python train.py --num_hidden_layers=15 --hidden_size=192 --num_attention_heads=3 --num_key_value_heads=3 --head_dim=64 --intermediate_size=768 --vocab_size=512 --hidden_act="gelu" --norm="layernorm" --norm_place="pre" --norm_eps=1e-05 --positions="learned" --qk_norm=false --attn_scale=0.125 --bias="none" --tie_word_embeddings=true --parallel_block=false --init="normal" --init_std_qkv=0.0361 --init_std_o=0.00659 --init_std_up=0.0361 --init_std_down=0.00659 --optimizer="soap_variant" --learning_rate=0.0069 --beta1=0.95 --beta2=0.98 --weight_decay=0.043 --lr_head=0.0142 --max_grad_norm=0.5 --warmup_steps=200 --schedule="wsd" --decay_fraction=0.563 --decay_shape="linear" --final_lr_fraction=0.0 --batch_tokens=131072 --max_seq_len=1024 --doc_mask=false --train_tokens=500900000 --max_steps=3822 --dataset="wikipedia_en"
Each number is 50 + 12 x the weight over its row's rms, rounded and kept within 0 to 99. Layers, rows and columns count from 0. The size before them is the row's rms in percent of the matrix's.

# layer 6 MLP down (transposed), 768x192, rms 0.24, rows 421-429, columns 0-191
115:60 64 43 59 37 64 28 43 31 61 68 46 48 77 56 80 26 67 49 50 62 42 67 55 60 62 48 37 42 64 51 44 63 17 24 59 51 52 47 62 46 63 65 42 40 50 45 54 32 54 57 38 47 46 49 38 72 64 33 61 49 57 57 49 72 59 41 54 32 51 65 42 34 52 48 77 66 50 60 51 28 30 37 31 59 59 35 56 29 44 64 53 50 54 54 44 30 50 35 42 63 59 34 38 61 45 44 53 58 75 48 45 63 62 47 56 71 45 21 52 35 57 54 47 56 41 30 53 68 42 49 66 54 41 38 45 39 74 47 41 51 63 39 47 60 54 57 52 53 70 42 48 33 47 40 64 50 48 46 57 49 53 42 42 44 50 59 31 51 57 54 53 43 40 44 36 28 65 42 46 65 41 35 50 58 75 33 65 51 58 60 47
090:56 48 51 51 34 54 40 54 62 61 60 68 54 53 26 49 54 36 42 60 47 52 63 64 56 63 53 34 52 35 84 64 59 25 67 47 64 45 55 55 56 47 48 57 35 47 31 41 48 41 48 65 39 36 66 45 29 39 49 50 64 47 70 61 46 36 25 63 44 59 68 65 36 61 77 39 52 50 59 28 60 47 42 50 82 57 45 47 45 66 38 37 46 55 44 32 56 39 44 50 47 46 45 80 49 32 66 72 20 30 58 36 67 63 65 65 45 57 28 44 58 47 57 42 44 64 49 38 30 52 49 27 63 46 57 51 57 51 37 47 54 48 56 33 72 42 56 25 45 40 49 46 44 46 60 54 64 60 63 45 48 39 41 46 54 42 46 31 52 54 27 37 49 49 40 43 32 68 35 55 58 48 52 58 56 49 58 61 70 40 55 39
096:58 75 53 72 30 77 49 49 51 50 58 50 44 46 61 47 47 44 31 64 44 31 33 47 41 57 45 38 51 60 61 63 59 57 39 64 46 49 40 67 51 45 47 46 47 39 70 38 64 55 53 40 58 46 74 54 57 45 67 35 44 57 55 57 47 57 73 65 47 74 35 61 38 51 52 57 37 51 50 63 71 35 23 49 21 66 28 62 65 43 27 41 70 58 50 42 48 56 36 58 69 54 34 26 61 46 58 47 52 67 35 59 51 30 60 73 48 36 63 54 55 46 47 54 38 56 63 39 53 71 51 58 48 54 36 36 52 65 79 47 56 59 45 42 35 57 33 45 49 47 56 31 51 37 60 57 63 39 54 49 49 50 72 67 49 41 47 58 31 51 53 64 53 58 37 68 46 42 53 30 57 44 45 75 57 72 47 19 51 56 57 39
101:42 48 44 45 50 62 48 58 64 58 45 50 42 76 32 36 61 47 47 33 43 52 56 48 42 66 46 45 43 40 38 48 42 38 76 47 41 37 53 43 48 30 65 47 57 71 39 64 35 51 24 44 59 59 44 51 43 51 31 40 63 49 44 60 53 35 75 34 64 50 41 59 67 44 47 55 68 36 49 89 50 42 54 74 62 45 64 53 47 37 64 39 56 50 34 45 52 52 51 24 47 30 51 55 40 34 39 62 41 66 55 52 63 60 34 42 23 41 32 49 49 44 62 63 51 24 46 56 44 83 46 56 43 60 53 50 40 45 66 47 58 74 63 48 55 52 45 48 53 47 62 40 46 78 39 35 27 59 54 59 50 32 53 53 57 48 36 60 52 64 42 56 61 32 53 73 45 52 42 51 35 41 54 71 45 56 45 38 12 59 45 54
100:69 42 42 62 49 49 60 65 74 60 62 44 36 55 47 55 64 52 75 51 35 35 46 63 62 34 32 24 60 49 33 56 56 36 47 47 50 39 73 48 59 30 39 58 48 39 51 35 53 53 38 33 62 48 67 41 65 42 70 49 37 61 66 41 61 69 40 57 50 48 42 62 47 39 42 36 23 68 47 71 41 38 32 32 55 51 38 60 58 66 23 40 58 38 72 42 55 41 62 57 64 64 58 39 55 52 66 25 42 49 58 43 54 52 53 45 65 42 48 42 32 51 58 42 44 62 58 59 35 86 57 53 50 59 36 48 38 76 48 42 58 35 48 54 49 40 56 50 37 62 56 39 39 36 62 41 56 61 39 51 36 63 63 57 53 35 79 32 48 48 41 38 38 44 56 34 63 48 39 42 40 55 51 29 62 39 59 54 47 59 73 43
099:60 99 50 46 64 50 40 58 42 75 50 57 57 52 62 51 38 37 46 59 42 54 54 22 58 61 52 31 51 47 70 37 51 67 39 52 50 55 21 30 47 39 47 50 37 42 61 35 64 58 49 31 60 64 56 57 60 45 42 36 39 49 53 48 49 67 42 54 34 60 45 52 20 58 31 58 47 56 59 44 48 58 70 38 54 37 34 46 44 68 50 39 58 34 58 51 57 37 46 32 59 63 49 50 40 50 37 49 27 54 14 44 45 54 55 51 47 42 46 57 38 57 48 49 45 50 54 60 61 22 64 50 52 59 56 83 53 54 41 52 53 50 39 55 48 45 46 32 66 52 54 43 44 85 44 31 39 56 56 49 60 61 54 63 69 35 48 36 47 59 58 47 44 53 38 63 60 53 31 53 65 30 60 41 57 75 70 49 34 51 40 47
096:46 34 59 45 56 36 41 43 40 34 57 67 55 45 21 30 40 52 65 47 26 56 40 63 39 57 54 55 12 63 67 36 56 34 52 75 62 61 72 63 56 74 53 51 59 72 40 59 55 34 77 58 61 32 55 44 49 40 53 51 52 44 49 32 42 42 52 59 51 45 44 45 64 47 43 57 26 69 25 49 50 48 38 72 71 60 24 39 55 25 42 60 70 53 58 66 29 31 35 41 47 53 42 51 56 47 32 43 44 55 45 60 52 43 52 44 33 48 47 44 47 35 76 49 37 42 53 39 57 45 68 34 58 48 46 67 46 58 70 56 45 65 47 50 55 70 67 54 58 61 58 39 43 39 53 45 51 54 47 47 56 53 56 36 48 33 52 27 39 46 41 45 48 37 45 42 40 63 76 56 36 52 56 46 58 40 59 62 54 33 30 42
093:45 45 59 49 56 44 57 63 55 53 54 59 47 46 41 47 47 46 48 62 47 45 55 60 39 47 53 38 40 33 53 37 39 33 26 50 50 67 51 62 54 54 33 29 57 64 68 57 49 26 47 46 57 51 51 57 30 47 51 36 41 43 47 54 41 60 56 68 38 56 50 54 78 57 22 63 42 37 32 36 50 81 48 34 61 40 48 16 43 44 61 59 61 38 47 44 40 47 44 51 54 57 60 33 43 65 50 52 57 60 76 51 63 49 48 52 58 47 52 37 40 59 64 43 42 66 71 18 40 65 73 21 36 52 64 39 50 67 65 61 49 28 43 57 16 43 60 40 64 51 72 49 60 68 43 60 70 53 40 30 63 47 63 46 56 51 47 29 59 51 60 64 38 46 33 42 43 38 52 41 49 61 56 45 28 37 48 63 72 41 65 55
109:72 47 53 62 59 30 56 49 62 63 43 36 45 37 66 46 53 34 59 47 57 43 63 27 69 50 47 46 65 51 32 74 28 58 39 51 35 43 43 48 41 43 34 60 42 44 37 32 47 48 61 47 39 45 47 79 35 53 23 53 52 36 49 73 47 41 44 55 46 50 44 35 29 38 52 84 63 54 44 43 51 41 60 62 44 67 62 50 21 80 64 45 31 48 45 64 71 40 30 43 54 55 58 46 61 46 34 51 48 48 48 49 45 57 63 37 58 42 76 37 46 55 44 50 55 61 66 55 60 41 47 59 60 38 68 49 58 47 40 64 24 49 52 37 25 34 38 38 59 50 47 63 49 59 45 17 44 64 56 42 45 46 34 70 68 48 55 42 50 59 60 39 56 49 42 38 51 32 40 58 40 68 52 35 45 51 46 54 50 71 31 53
# layer 6 MLP up, 768x192, rms 0.259, rows 422-429, columns 0-191
092:64 25 46 39 53 36 64 30 43 40 27 56 50 65 15 29 31 37 63 52 61 47 43 48 64 59 42 46 45 52 50 50 54 47 45 25 27 38 75 54 52 50 50 63 53 57 24 41 61 44 45 51 48 45 57 34 33 65 60 51 60 67 60 37 58 45 34 48 44 56 67 62 49 53 45 39 64 64 38 51 48 36 60 48 59 61 49 40 47 40 63 61 52 50 77 34 57 55 46 29 42 45 57 43 47 46 57 30 29 39 60 38 54 49 29 46 61 64 67 46 46 44 58 46 55 40 39 50 24 51 57 38 58 36 72 58 44 49 44 60 59 58 37 38 73 54 41 42 49 38 72 77 57 44 42 42 58 47 35 57 60 38 56 49 40 46 44 64 52 43 57 72 58 42 50 50 24 41 44 66 36 19 58 44 47 63 58 39 67 44 44 17
099:46 36 62 35 49 44 46 51 27 63 38 57 46 77 32 54 64 38 63 55 30 40 62 60 51 52 62 48 71 42 33 39 48 27 66 34 44 46 57 41 51 50 43 33 64 71 54 58 45 42 74 69 47 52 45 50 46 50 22 74 72 47 47 38 40 28 61 51 42 35 67 30 61 39 57 73 52 60 34 47 26 67 66 49 63 31 54 43 51 36 68 53 37 43 52 53 43 35 47 60 47 48 73 76 44 61 47 58 71 34 70 41 53 43 47 31 58 45 54 40 52 34 43 30 38 40 40 62 52 39 58 54 47 53 71 68 52 45 45 61 53 35 41 35 49 51 71 59 51 49 62 72 47 42 60 31 57 51 38 54 51 42 48 62 38 65 42 52 65 65 69 31 64 48 69 47 44 51 48 49 43 65 52 43 62 41 55 48 43 42 52 66
099:55 55 63 50 56 46 29 53 52 54 50 51 64 50 54 36 65 34 63 48 79 62 42 55 27 24 56 46 46 54 53 42 47 48 37 54 55 44 51 39 54 55 33 44 44 36 54 57 56 26 63 47 62 35 27 41 39 27 65 50 50 62 69 28 47 60 40 94 53 56 46 54 47 29 64 27 41 60 58 31 35 61 45 72 34 55 47 42 53 57 34 46 44 41 71 55 60 65 62 45 63 70 41 43 40 54 57 18 68 50 84 66 58 54 66 50 55 43 69 41 50 37 40 39 45 54 53 48 67 49 43 58 61 54 52 50 52 64 36 29 54 50 51 47 47 57 52 26 43 55 51 38 60 44 54 34 63 24 56 50 56 56 33 56 46 51 50 40 46 74 54 39 66 57 46 34 50 58 50 72 52 49 56 65 47 35 48 64 74 44 45 53
097:55 50 44 50 53 29 38 55 55 37 46 45 57 41 52 46 53 51 47 58 59 50 64 70 77 56 45 50 49 60 56 53 53 40 36 45 31 69 55 57 51 43 36 59 40 34 40 48 60 53 61 41 64 45 47 62 48 50 54 73 41 46 47 56 50 40 49 59 77 66 31 53 45 41 44 26 54 43 51 57 54 59 53 47 45 42 53 50 43 84 44 46 44 24 74 39 47 38 59 54 33 74 57 58 47 67 26 58 58 54 49 33 51 47 50 69 46 45 52 63 57 48 79 66 67 38 25 23 49 58 52 68 68 40 48 70 43 39 43 49 59 56 49 68 40 53 51 36 64 13 49 55 69 56 49 40 65 46 43 43 40 33 34 52 68 50 42 39 58 45 68 57 41 55 30 39 46 35 71 45 63 59 43 48 67 32 38 77 53 49 41 79
095:38 63 52 53 41 56 58 29 48 69 18 47 52 43 52 60 54 36 68 55 52 53 55 55 37 40 38 50 48 48 68 49 61 51 39 38 48 27 44 26 30 45 55 37 51 38 58 81 46 61 55 56 44 23 68 44 55 56 56 54 54 59 54 28 47 51 47 56 32 37 67 44 38 54 40 51 50 54 59 48 39 28 49 47 44 54 38 34 36 41 59 62 49 45 62 65 65 28 23 60 50 55 58 52 63 63 38 59 49 72 49 38 55 71 44 50 50 38 20 46 48 74 49 54 48 56 51 41 48 63 45 72 35 54 70 71 40 54 76 63 57 63 75 32 52 67 56 54 52 50 36 43 52 38 38 62 48 34 36 68 34 37 56 47 45 59 47 56 38 55 37 43 52 48 59 47 75 37 45 29 71 51 62 58 37 50 57 45 63 47 30 28
096:52 38 58 44 59 49 32 44 42 35 55 59 35 52 46 45 68 27 39 54 55 44 48 50 38 68 69 41 50 48 61 57 54 52 44 53 59 49 56 53 46 23 53 53 65 39 50 42 63 41 53 46 50 38 71 65 50 42 64 24 56 73 59 36 43 51 42 41 53 51 43 48 39 56 44 38 54 58 54 71 57 48 59 53 50 29 44 50 13 55 59 51 44 42 53 56 51 48 42 57 36 65 68 41 46 59 47 31 40 48 62 66 71 57 43 67 77 20 40 46 52 65 48 50 44 33 45 36 34 57 36 70 51 45 55 57 62 47 37 65 46 48 44 37 41 88 64 64 62 71 48 39 31 72 37 60 66 59 64 32 46 79 47 48 43 73 41 69 39 40 54 53 44 59 65 32 58 50 49 55 65 33 45 49 47 34 43 51 37 73 68 48
097:36 55 52 35 47 51 60 54 52 52 66 45 48 57 59 53 60 43 40 61 53 45 36 52 50 64 50 53 35 72 54 45 38 27 61 14 66 13 63 45 35 35 44 46 37 60 61 62 67 65 50 55 63 45 45 24 59 51 61 69 59 62 61 50 38 47 46 71 63 35 61 48 64 49 39 62 54 64 32 48 44 33 55 56 53 35 38 66 58 54 46 43 37 57 66 63 35 38 68 30 41 53 42 53 39 59 58 72 64 38 52 46 59 42 62 35 53 41 68 85 58 64 53 55 39 41 60 45 60 59 52 46 60 39 51 59 41 49 60 62 54 56 45 46 70 48 51 59 39 31 39 54 48 32 62 68 36 75 38 46 22 66 39 59 40 35 51 49 57 52 50 47 79 53 49 50 67 44 51 56 47 54 61 62 38 53 56 58 43 52 68 18
111:48 41 36 57 42 56 47 25 22 48 47 70 64 56 84 31 55 51 49 23 44 43 51 42 44 33 47 69 59 33 69 47 39 53 44 46 36 50 70 52 27 57 40 43 68 70 61 53 51 46 22 33 46 39 45 54 53 51 29 47 35 53 52 39 44 49 44 64 66 60 64 51 32 28 51 50 35 52 60 46 75 40 68 49 30 41 55 42 59 56 54 63 62 66 72 53 53 56 27 53 60 54 73 59 54 50 59 55 48 66 50 47 55 34 77 36 32 35 54 40 65 44 62 62 49 71 35 53 49 44 57 55 35 46 38 56 64 41 32 41 50 48 59 68 56 46 52 48 56 40 44 46 29 46 66 38 63 39 55 54 47 74 42 54 55 49 50 56 68 27 42 64 64 66 63 45 43 57 39 40 50 33 58 57 54 49 26 53 41 50 45 34